python train.py --n_layer=26 --d_model=192 --n_head=3 --n_kv_head=3 --head_dim=64 --d_mlp=384 --vocab_size=8192 --activation="swiglu" --norm="rmsnorm" --norm_place="pre" --norm_eps=1e-05 --positions="rope" --rope_base=10000.0 --rope_fraction=1.0 --qk_norm=false --attn_scale=0.125 --bias="none" --tie_embeddings=false --parallel_block=false --init="normal" --init_std_qkv=0.0351 --init_std_o=0.0 --init_std_up=0.0351 --init_std_down=0.0 --optimizer="soap_variant" --lr=0.00651 --beta1=0.95 --beta2=0.95 --weight_decay=0.087 --lr_head=0.0336 --warmup_steps=200 --schedule="wsd" --decay_fraction=0.853 --decay_shape="linear" --final_lr_fraction=0.05 --batch_tokens=131072 --seq_len=512 --doc_mask=true --z_loss=0.0001 --train_tokens=714500000 --steps=5452 --dataset="wikipedia_en"
Each number is 500 + 50 x the weight over its row's rms, rounded and kept within 0 to 999. Layers, rows and columns count from 0. Numbers have three digits each. The size before them is the row's rms in percent of the matrix's.

# gate: layer 13 MLP gate, 384x192, rms 0.223, rows 153-163, columns 0-191
# up: layer 13 MLP up, 384x192, rms 0.217, rows 153-163, columns 0-191
# down: layer 13 MLP down (transposed), 384x192, rms 0.216, rows 153-163, columns 0-191
gate153 093:467503536563446469425566509450480424501516449517492493423440559540446522520571535494498511510504460551519501600509518470550549470466560472531429463564563527528498446483465563430520496497501579550551464516439632550474579419488440499550489616500486482504541484555559523527468506516454529510489373396478417442453530461531488476508490630557483513655516422470501504476527540417529416479424518444501498530504585580464501525534502515559496541566455489607453605473412420445447520445476495402493506605549472593513452478516534523509564496541495563525554488581455560454504495477504554594
up153 105:598436537514441529495469586575439483514466466464512543474444516598504615515584450463475516458511468503402511528558449512424461494487608574504523575484550458496507496518519451454511482547504490488565460480503619454513451496388516577458577568484467455540535425528526511542392454620578579585558517508463447525501523444513497449546331458568550546476526584484588470456500495459475447515458478441541443544609498461501480475429433492495535540539445477541473516549541546426435506524537554503596535437545514432552517451510448471481500513494576586463506416471558521490486520535429456495
down153 106:554500476291481578552487568536430509422498535572534538540477487548402554567522474448527540476482546472513518564503569511461449417525496495509550453501611521461532518519497529471418535398453587460515492483461431524534477502498496491517449500527491444534519522503543604520503527476548545573479584484506514512561463510548474443460574469511433538558464544674519465557576539506496572636486547510420407532505479469415465476490557567500508546495594494521542458543634474552492520444491471478555434423526485528370461426506507503583538543522527508487493507440571502512526535521455495487
gate154 095:527500422506582509427499502507516548511503591461561577472542537534530473487606568527449555447526385571492406401427507553539444494565474480470569521533499421517515430444494367453457461492519500514445490554539535575483458521567478499581489544483528575552514509524568454461504537520439522429498482400528517493439452518453585492451546541487473545514499534445504482533501514597557582544411566506545475567617520466470456587507472538523463535516520390474550477630496486572555443542357501460504546425500509482490552511507545541494503485519518485573530460491529605480480529484433581381
up154 103:476488558506458521502592455538479504487412485458628541498509440476546478400396590521489476524484459444404523522432464505518510489436466466508572531618514456519483669529507576496514481477433420481584462462415482451496520588468534538491567486528427536495462520425417463582539473537487436471516509456479478415452566592491460497523493448455458551481506591490560462593482644488511429536492439476548496497486502547533490471517460503525496502472497579595596489500517433555429503529557489521498458517380545474466468536552501462432531476455400452568433525494426528518472448435538423481
down154 104:532454535515514500492496539482503491605504467478524550488458521435437561536374515496566533504523554423562585527545524469527455514467530482485489545434493494403391521554490520470463528640482545479481499512487531427487490487499497507482514440464588467508568537493516533481501440491504373544471552531547492537553570457555494612525476514543453515491441475569497414333492471490497501456501576553383449538435406491523476411509558565482551447539484450585440486484437550423563517455647552453470476599478533477497557488521502464457473572513507543481429563548474494544536514443410439615
gate155 091:509477547453419497402395561415483455369380494453550489485573515550519460454402597538498580457422454587462418440571483526523479477499410535491561478516463600402528526430508524419460478478490504448445474540633514472522650517548516548433489494509417494468532456517556564494495543441538545509450516479596464541444458524487558511441551514508571492492501562494573553457544492511499552480460475502504509532492565521547537471526549534466571450535553465476523437427455509515431507608464418512523575569543494518522589484458542569482565457513491458484525574513480472466531482404457486535
up155 097:463558505534544571498515485434456515481521557571581498556541506565529540495460516480425523561489481468513330451503516422529386509539466570489449633598505504502503406437626514515492473385527495581496539507519519451508430494443447459508506500569578599469465511374437587427592421516527522447491497532517396519555413527459540515572546510447561529487526470450547467443456476487553545510487463476521494501508574488424485489492491549539538572446563519537468528445451460503548456537428510509439579538483503420557471490469495566495494561462460561555582465482545492495394546422539491465
down155 093:512517450497527502527455516552589589475570488483533503408538538490507502504417545473525479539494538457381450442531436586502493506536483516445563542460520534454468420388547546524462507483530513435401463504460498505484576486461473436532523480476505432413472467528661560507547523392516498588456578516493430488528325580433518468568547534497427415518469481439600461512553458442475590496456517486499578496516529474473563564478531598558514520516542543415479443548427542537420489627551434541537488552540503567476568450431499542521476441530493533518513522454523451486516522501472526562
gate156 101:424511440503442483524420519491478492530436566479514531532435532470507454474491450440462518489449573487501417438483600553573600477504479593489496526501523434447520503474437522491447489509461594534429519427560470490610469468521560493523601505482537552581464494470496552465474478512516483545438556474540596481496486547536539590540427485574479474519532552641485472540541476503460488498576538466445567454548519412500607525491652576564455527590549456543451545476536573590522476495499454474471458607510448453511517550555517503553592550616594442544484413532471476571477468490505496430
up156 105:610494504484645424492437533525586554516510479608509586524410524546438524479523431569460443539574493580501483576584453526503486488508476494488498483539531527577484516518497514446538458525611482577523515593529524398581560524498511595418548466529484517466425503543530492575502458505574463570441418594425477534528484498406479566510404483463428512345469473390552444444485476426468450478533526450460461506534470465509569489462539540494517525562532602483490427492488534402469538514460496504493524498535472443576490479469507459493552473487391548547547487467515498462554543447540430508
down156 099:461481464541484478433480439554457513452499455489465449481447553532487559497485484440473422449482383377559523514457522463535577510517432473442532410566496409437484595484562516448431461429527468445434484454513441434471431547576564520429489493475477525521488496484428513529474493471444470505533497530539517469406401353546472539461459463557553461512371487506500524499413529554615377483531542490534465541484500412510503484619488481609566556542481486479454542560493545557448491441457501436460462492473468480505545470468508474394430581513570447467493461411534502427462430556501540507
gate157 103:518527546430484376512501587504515487554456521536526522490491545600457554492596474440501515549516537507490535511488460531566483565505534403511541484452479542553475535593492389489505515531493478538490502473417453467501489487544474548499524470563491443529506612478413393537540481445537452564563455417462493435496516422474682479489453519488560392374499529446604477587399525499527542495462488503510511500403435490535485463443545452558420565537513539426535513504422352575524522471480563519513515399564556435498518519511543455485553523445520456460458510470511415488478535531462516444
up157 100:472564558426575509591493513504403426536533466529405509464543435447572541452475514412509499520523611458364451404495543525548536497587595498449508483605522503518513506500542581456563427480588450417487500439496466496466626509435594415446523478422502420457485463544480523527493452515568534459451481549487522603473525519450640461433497511501542557542522507465502506510475583456441501541391530527489479510471555466506529465516534475543505551545460443467485512545550531541528472567428438577524570548486559602512420470438500495440531487445515542446520540527504501528472442597505553515
down157 098:505486544457552566446489441533524500526443521508518550458528509579555485481494521465552480516468469525576441525476521624469603519469465458455412617594676410511523499464454482559441487527489516527481481493549573504505485542505553525490433628495486546508513514511619514607504520402498501513507456544512507513519522483438447442492518492408531491587542595574529553509520466441486498497534585560559575522501538474538500490474476431526476460471462475603568542532428578526489480405551431464455453418545515462511371548330459482475514456497521478535521408498504543537483468454523529547
gate158 090:458605474563504570474442526454436548513529525481505490526500543520496451558480542572462519606566511487488559511505564466554493453495565450480562520440551433480492524430544462443587526430505575579450466449398464555561506557558474502398498481513488450496583529503527470428462503504522531575482522445499530595470503540514504527463531522529448509445515521488513498448518513461585510508575457515538496632474513572525638410481590486462561547515470473474402595555546427495466532527416577508562377437468563490495392474503398490502519423454390423488416542558561494481576515521508519533
up158 094:597584511482535414400510591441466437500560439487474489563521494427495468481433377549473559496519471535559462536513476491535502469523481460515579412549493501407404527468539506448486449598557469474556481468524458523546461462553473516447484613527474483462456487385517507580507479565546509610447570441466469418497531464436516484526483451530443586485445454566514546514503534489523480490434543568493623545480414470434526514520484544494505498436435429467550545466503501537562498552505446537488476524502567524589487512546534496521446586465452473451515503454576580471481409403558379385
down158 093:480556496578586493520524524447475449479482474437465484441446482515537461534531490470423546543550493483463464529497611546492461514405534459532552512518486455414489481440473474487520545489410541439488521461461489470529501534512471447450537592414500436484544551459507516447436520456583538497448565600481453456493586612501456443479489472478508525486483472457590438518485429579541464559490453452575450434505491509405559466494541551461541542478479518357344536541566403422483422509405479615575502456441445500561457439545405506433505513485522556546481482533591443490597568529459471493
gate159 098:541551442523511509565613481555431569481520496597454479441542547474497510557460505495515492473517578439536491517478571588462521448495471420530477414564494485472583519536313457542494515373549399485486439450522502521575469530434468502501526478534585538501507533537501503443618510563493393556466497544532543498581498449536515568503475596471419551402525519539512506513539497499415460557550548512502523462466521488489537487460482433547490501482510489582595509532519426483445408462471523542426536550467433455495520500501497534498567375570528457526582565435646448494517469496490548546
up159 098:502491459523446584484457457487446494515434522514582451465544474505587424469450459479518415525432515526401512527526511577462491505483457530556435414547451496580494501541441537448475459518485532467566512430587440476582521583464528449509549503563419487489561619490464536513443518531560587460563569586495457507456550387481514554570501425521524471500484485521519495496494504466495489637521462411433513567576443550491508502426488521576461516584522522510592605492576519516440448457516524444452443459463466424480567531480563540575602615460446554502538458488539458576587545530563520544
down159 098:429483543546479507483575484553488457547551464574539492541479465540488587613522492512382408544481528469527580536500499436567484531527483456406492451514434497484488488535509530485449551489510510442451504550490421589461495473480524485600568520465394527463550472462560498510428583497588638481493510568588455496522561491480546535497560584536528543397527409591430498506483617476452532594452484482541450530517497568534494543542523519595461487472464550506588506430445467531515577506529510501542580466373517491444537509495449453403500395527512521405544511560455477575490537478571448494
gate160 107:472518497520583449490548498475541500535518487575499503451505485520435498460497526589495512535488470535497536541477516470457522544515533570481459423496519441527496559447541465540543496489506499503468559485516561615544366503454625559550502446552469525537441618519460507491564512483538510401494646603525548531555576553561486537534461589480493393455437517560481407465526493455534508550506482503578501555433435587520400525586462510533501543583478536538396490460532490492505596476403421435537437483583574469452604516531480496473489556574548554453554574469515480447519450532463481612
up160 104:479513475401435488522438564508514511552470513520421509455436562521526427538452464541500407485447520472596512575552566526487497442481427547541445485486500417561505517523430478422425485539473610462472554490527458632512406514452467501488449514516406433473443500559557531522529414474492583491583574622545481506568503464490499505545499410568577474439546520479518549548490545546423481563578534536510512553450402465582456523613562538505489519505479500485453517432487492485446445462477558491537484436579463534527459532491458577396630521500446480519464487391427446422485473523461514483
down160 103:457569503422454385543468566527574452432535527523531365532412552445542438490529499515486581436439512400415511491513538529455496530508511466572418502522480403443519433440432437459517574480475573487501551440537624517429477477428547548469453513509528526496432542549494394485447511562602498503503503483533470583497573552505529483484468512505508484430569507504537519548474445597442503530541433523504442446437543449536437525552560497478532519521561542468513563442557525496460568474463542523500409488604523461544394627506471483488461528583518607552487497502579442485475543503434546464
gate161 093:474496504401523420474561494428518463437552529552557528463502513484531483502484600552522544480498462543511548457533458470584547513520621407545460548461467506463534510492601565478502477501372411513490470578504501404547579551479485541496528445470485470474418481542456470458481573480475612469509439516527503452491531490500461492571500530549466504548512485447540612508643532508572493491548474570475446460552601481496460551429553471543416469423503547452377447551549472558493551466393498412515428522467591490598525514525441507503553356518477464476449474443447453445490497529543490443
up161 100:489496532580483550537443482475460525464479464533459475464437511505449557601466476519499497470516498576492505522445557446412498534429463562488475548549482573434429507532404474500492483532403519548490411586560478486523457469431440467533413540449502332645626528499526506479491482467509452498487560508531491466515587526500433553453569484568530509451527521565427398492527547456435434536474543511569435458519400459568548466520363560427531507587435556471483469391526520521535508471394461525505473582459473495546497455519565534455515566445447442485486546448468576474516473518511554528
down161 090:533471423554443378434594507552441477543553576495536537476536567524569466459487538431486508526507560458578548524513495471517438488402538455492542484553463425390614461512541511451547549519533541481555506494543481550554488609477518424481482488477568595370517535351511523619476552552511586500515467517556518526513623463498536464506454429536562537492537452518566465536449513592522479512486499512486463409591510562440477505449586448495457486507534473503454452603447493413477487531437458456528452552536454535533522465505441588456481490444520562535453465441449526450496549553428487475
gate162 102:507482444482526454525384502503510481573515451613543409501519488450447574484581493582458510491442528448476502428447481520517504536611467523456499619520486455493488507475528467548565601460435497473588575522472483490516521542445461504464554360632567459432495559527417466441586496466441503578383524494509459444478525394529516483493498483559598522425462504551511473489570483450435422512552506502421484494543501527570660487512453556493451522436414485493405460474523606457501470484498488531561481496567439448572560555496543502467495433504507514535496476505544517541442545477432476489
up162 111:472460564482472587427517444474524531509478468478465456543480455476434450547530446478508489503566450422529532489607518583483380475618534456582480523542616584524541479522513494547481477491508483474542486448545476455562469467462506520450397462530617544492564473576562518370556433532501431530535483490373553477507607511422577426485485531521464495485506534617446512467586488570413589483528558542522423471474476479468469493534557529575523515539457475468516603510516575457524503496489531484494475472425494598490538589483356463534477561547482463489511529504493491544489492417481528409
down162 107:538427429527547484476520475479510536576492512455548442478544470574512536516628528573515515504441468505502428397635505462439498397575501536498499492453538512514554395604597478591441545562505484473572430463485535418410580445460521515456446466537581415569422490510380493395525516491484536538439472560425480406474635456500465522460535522499542471504465478542431455490498524560511582508573460508552529463487566539541488537568449501465447487483476398521416533494511556445477461455443470498564496543507512556514470442382515557474458516493531464502481481456527460536489506467579510571
gate163 095:629482387527466596512538462557525484479511485464619450460455576565537429532551605471488500490540575551480487496494458509531502456436521367542409534492520482521487509436474539434470602497508443557509486538532523508540469350543487504487543501432572443526467478481541438543533518526538445619456501436521480555445574541512479514536516556460415549464530525512463550513614502427391560424516524632361423500478490541519501491479465406490519492583461508523510517446583605482569494508446517495510477431487463467430570506462486480465501594442544541532509473519495503491520482489541514540
up163 101:502522548458535462455453441471503496522580569573443455596521451593587511448484520466567524505525505452496502471496510507491563459437371588492485551486485575509491539596568431513523511584483474555516515430547409505462534403475476393504518452518581553559496493509563536434560573513476551516496537437538552478525501456491547443532483520498502518559513491473463495549390436515494431431436551443537522460543617456436455584524500529551555489519447474586630487539526468481547514470484525427525546463487537571541345495521517459481474525481474462440599492601459447536563439508382559539
down163 098:466432586510504437486503425473572472500593555483444505508532470571464565510517407448538493490477468437523553450519518505584525524495522588498477526463491539521563485464539474516546602576455473585503409513539421496530453492426408487507530447400501497410519486592448511489377558538439545498473467590537512393484532513546517533550528511415567541519463511499443525535405427514513518519490554562542488464475509505491481539503545641549495488499486515495539526548612509495503451536448429439499513443435521545578497499413495407493508487553450462506559405437439564615592580544395523571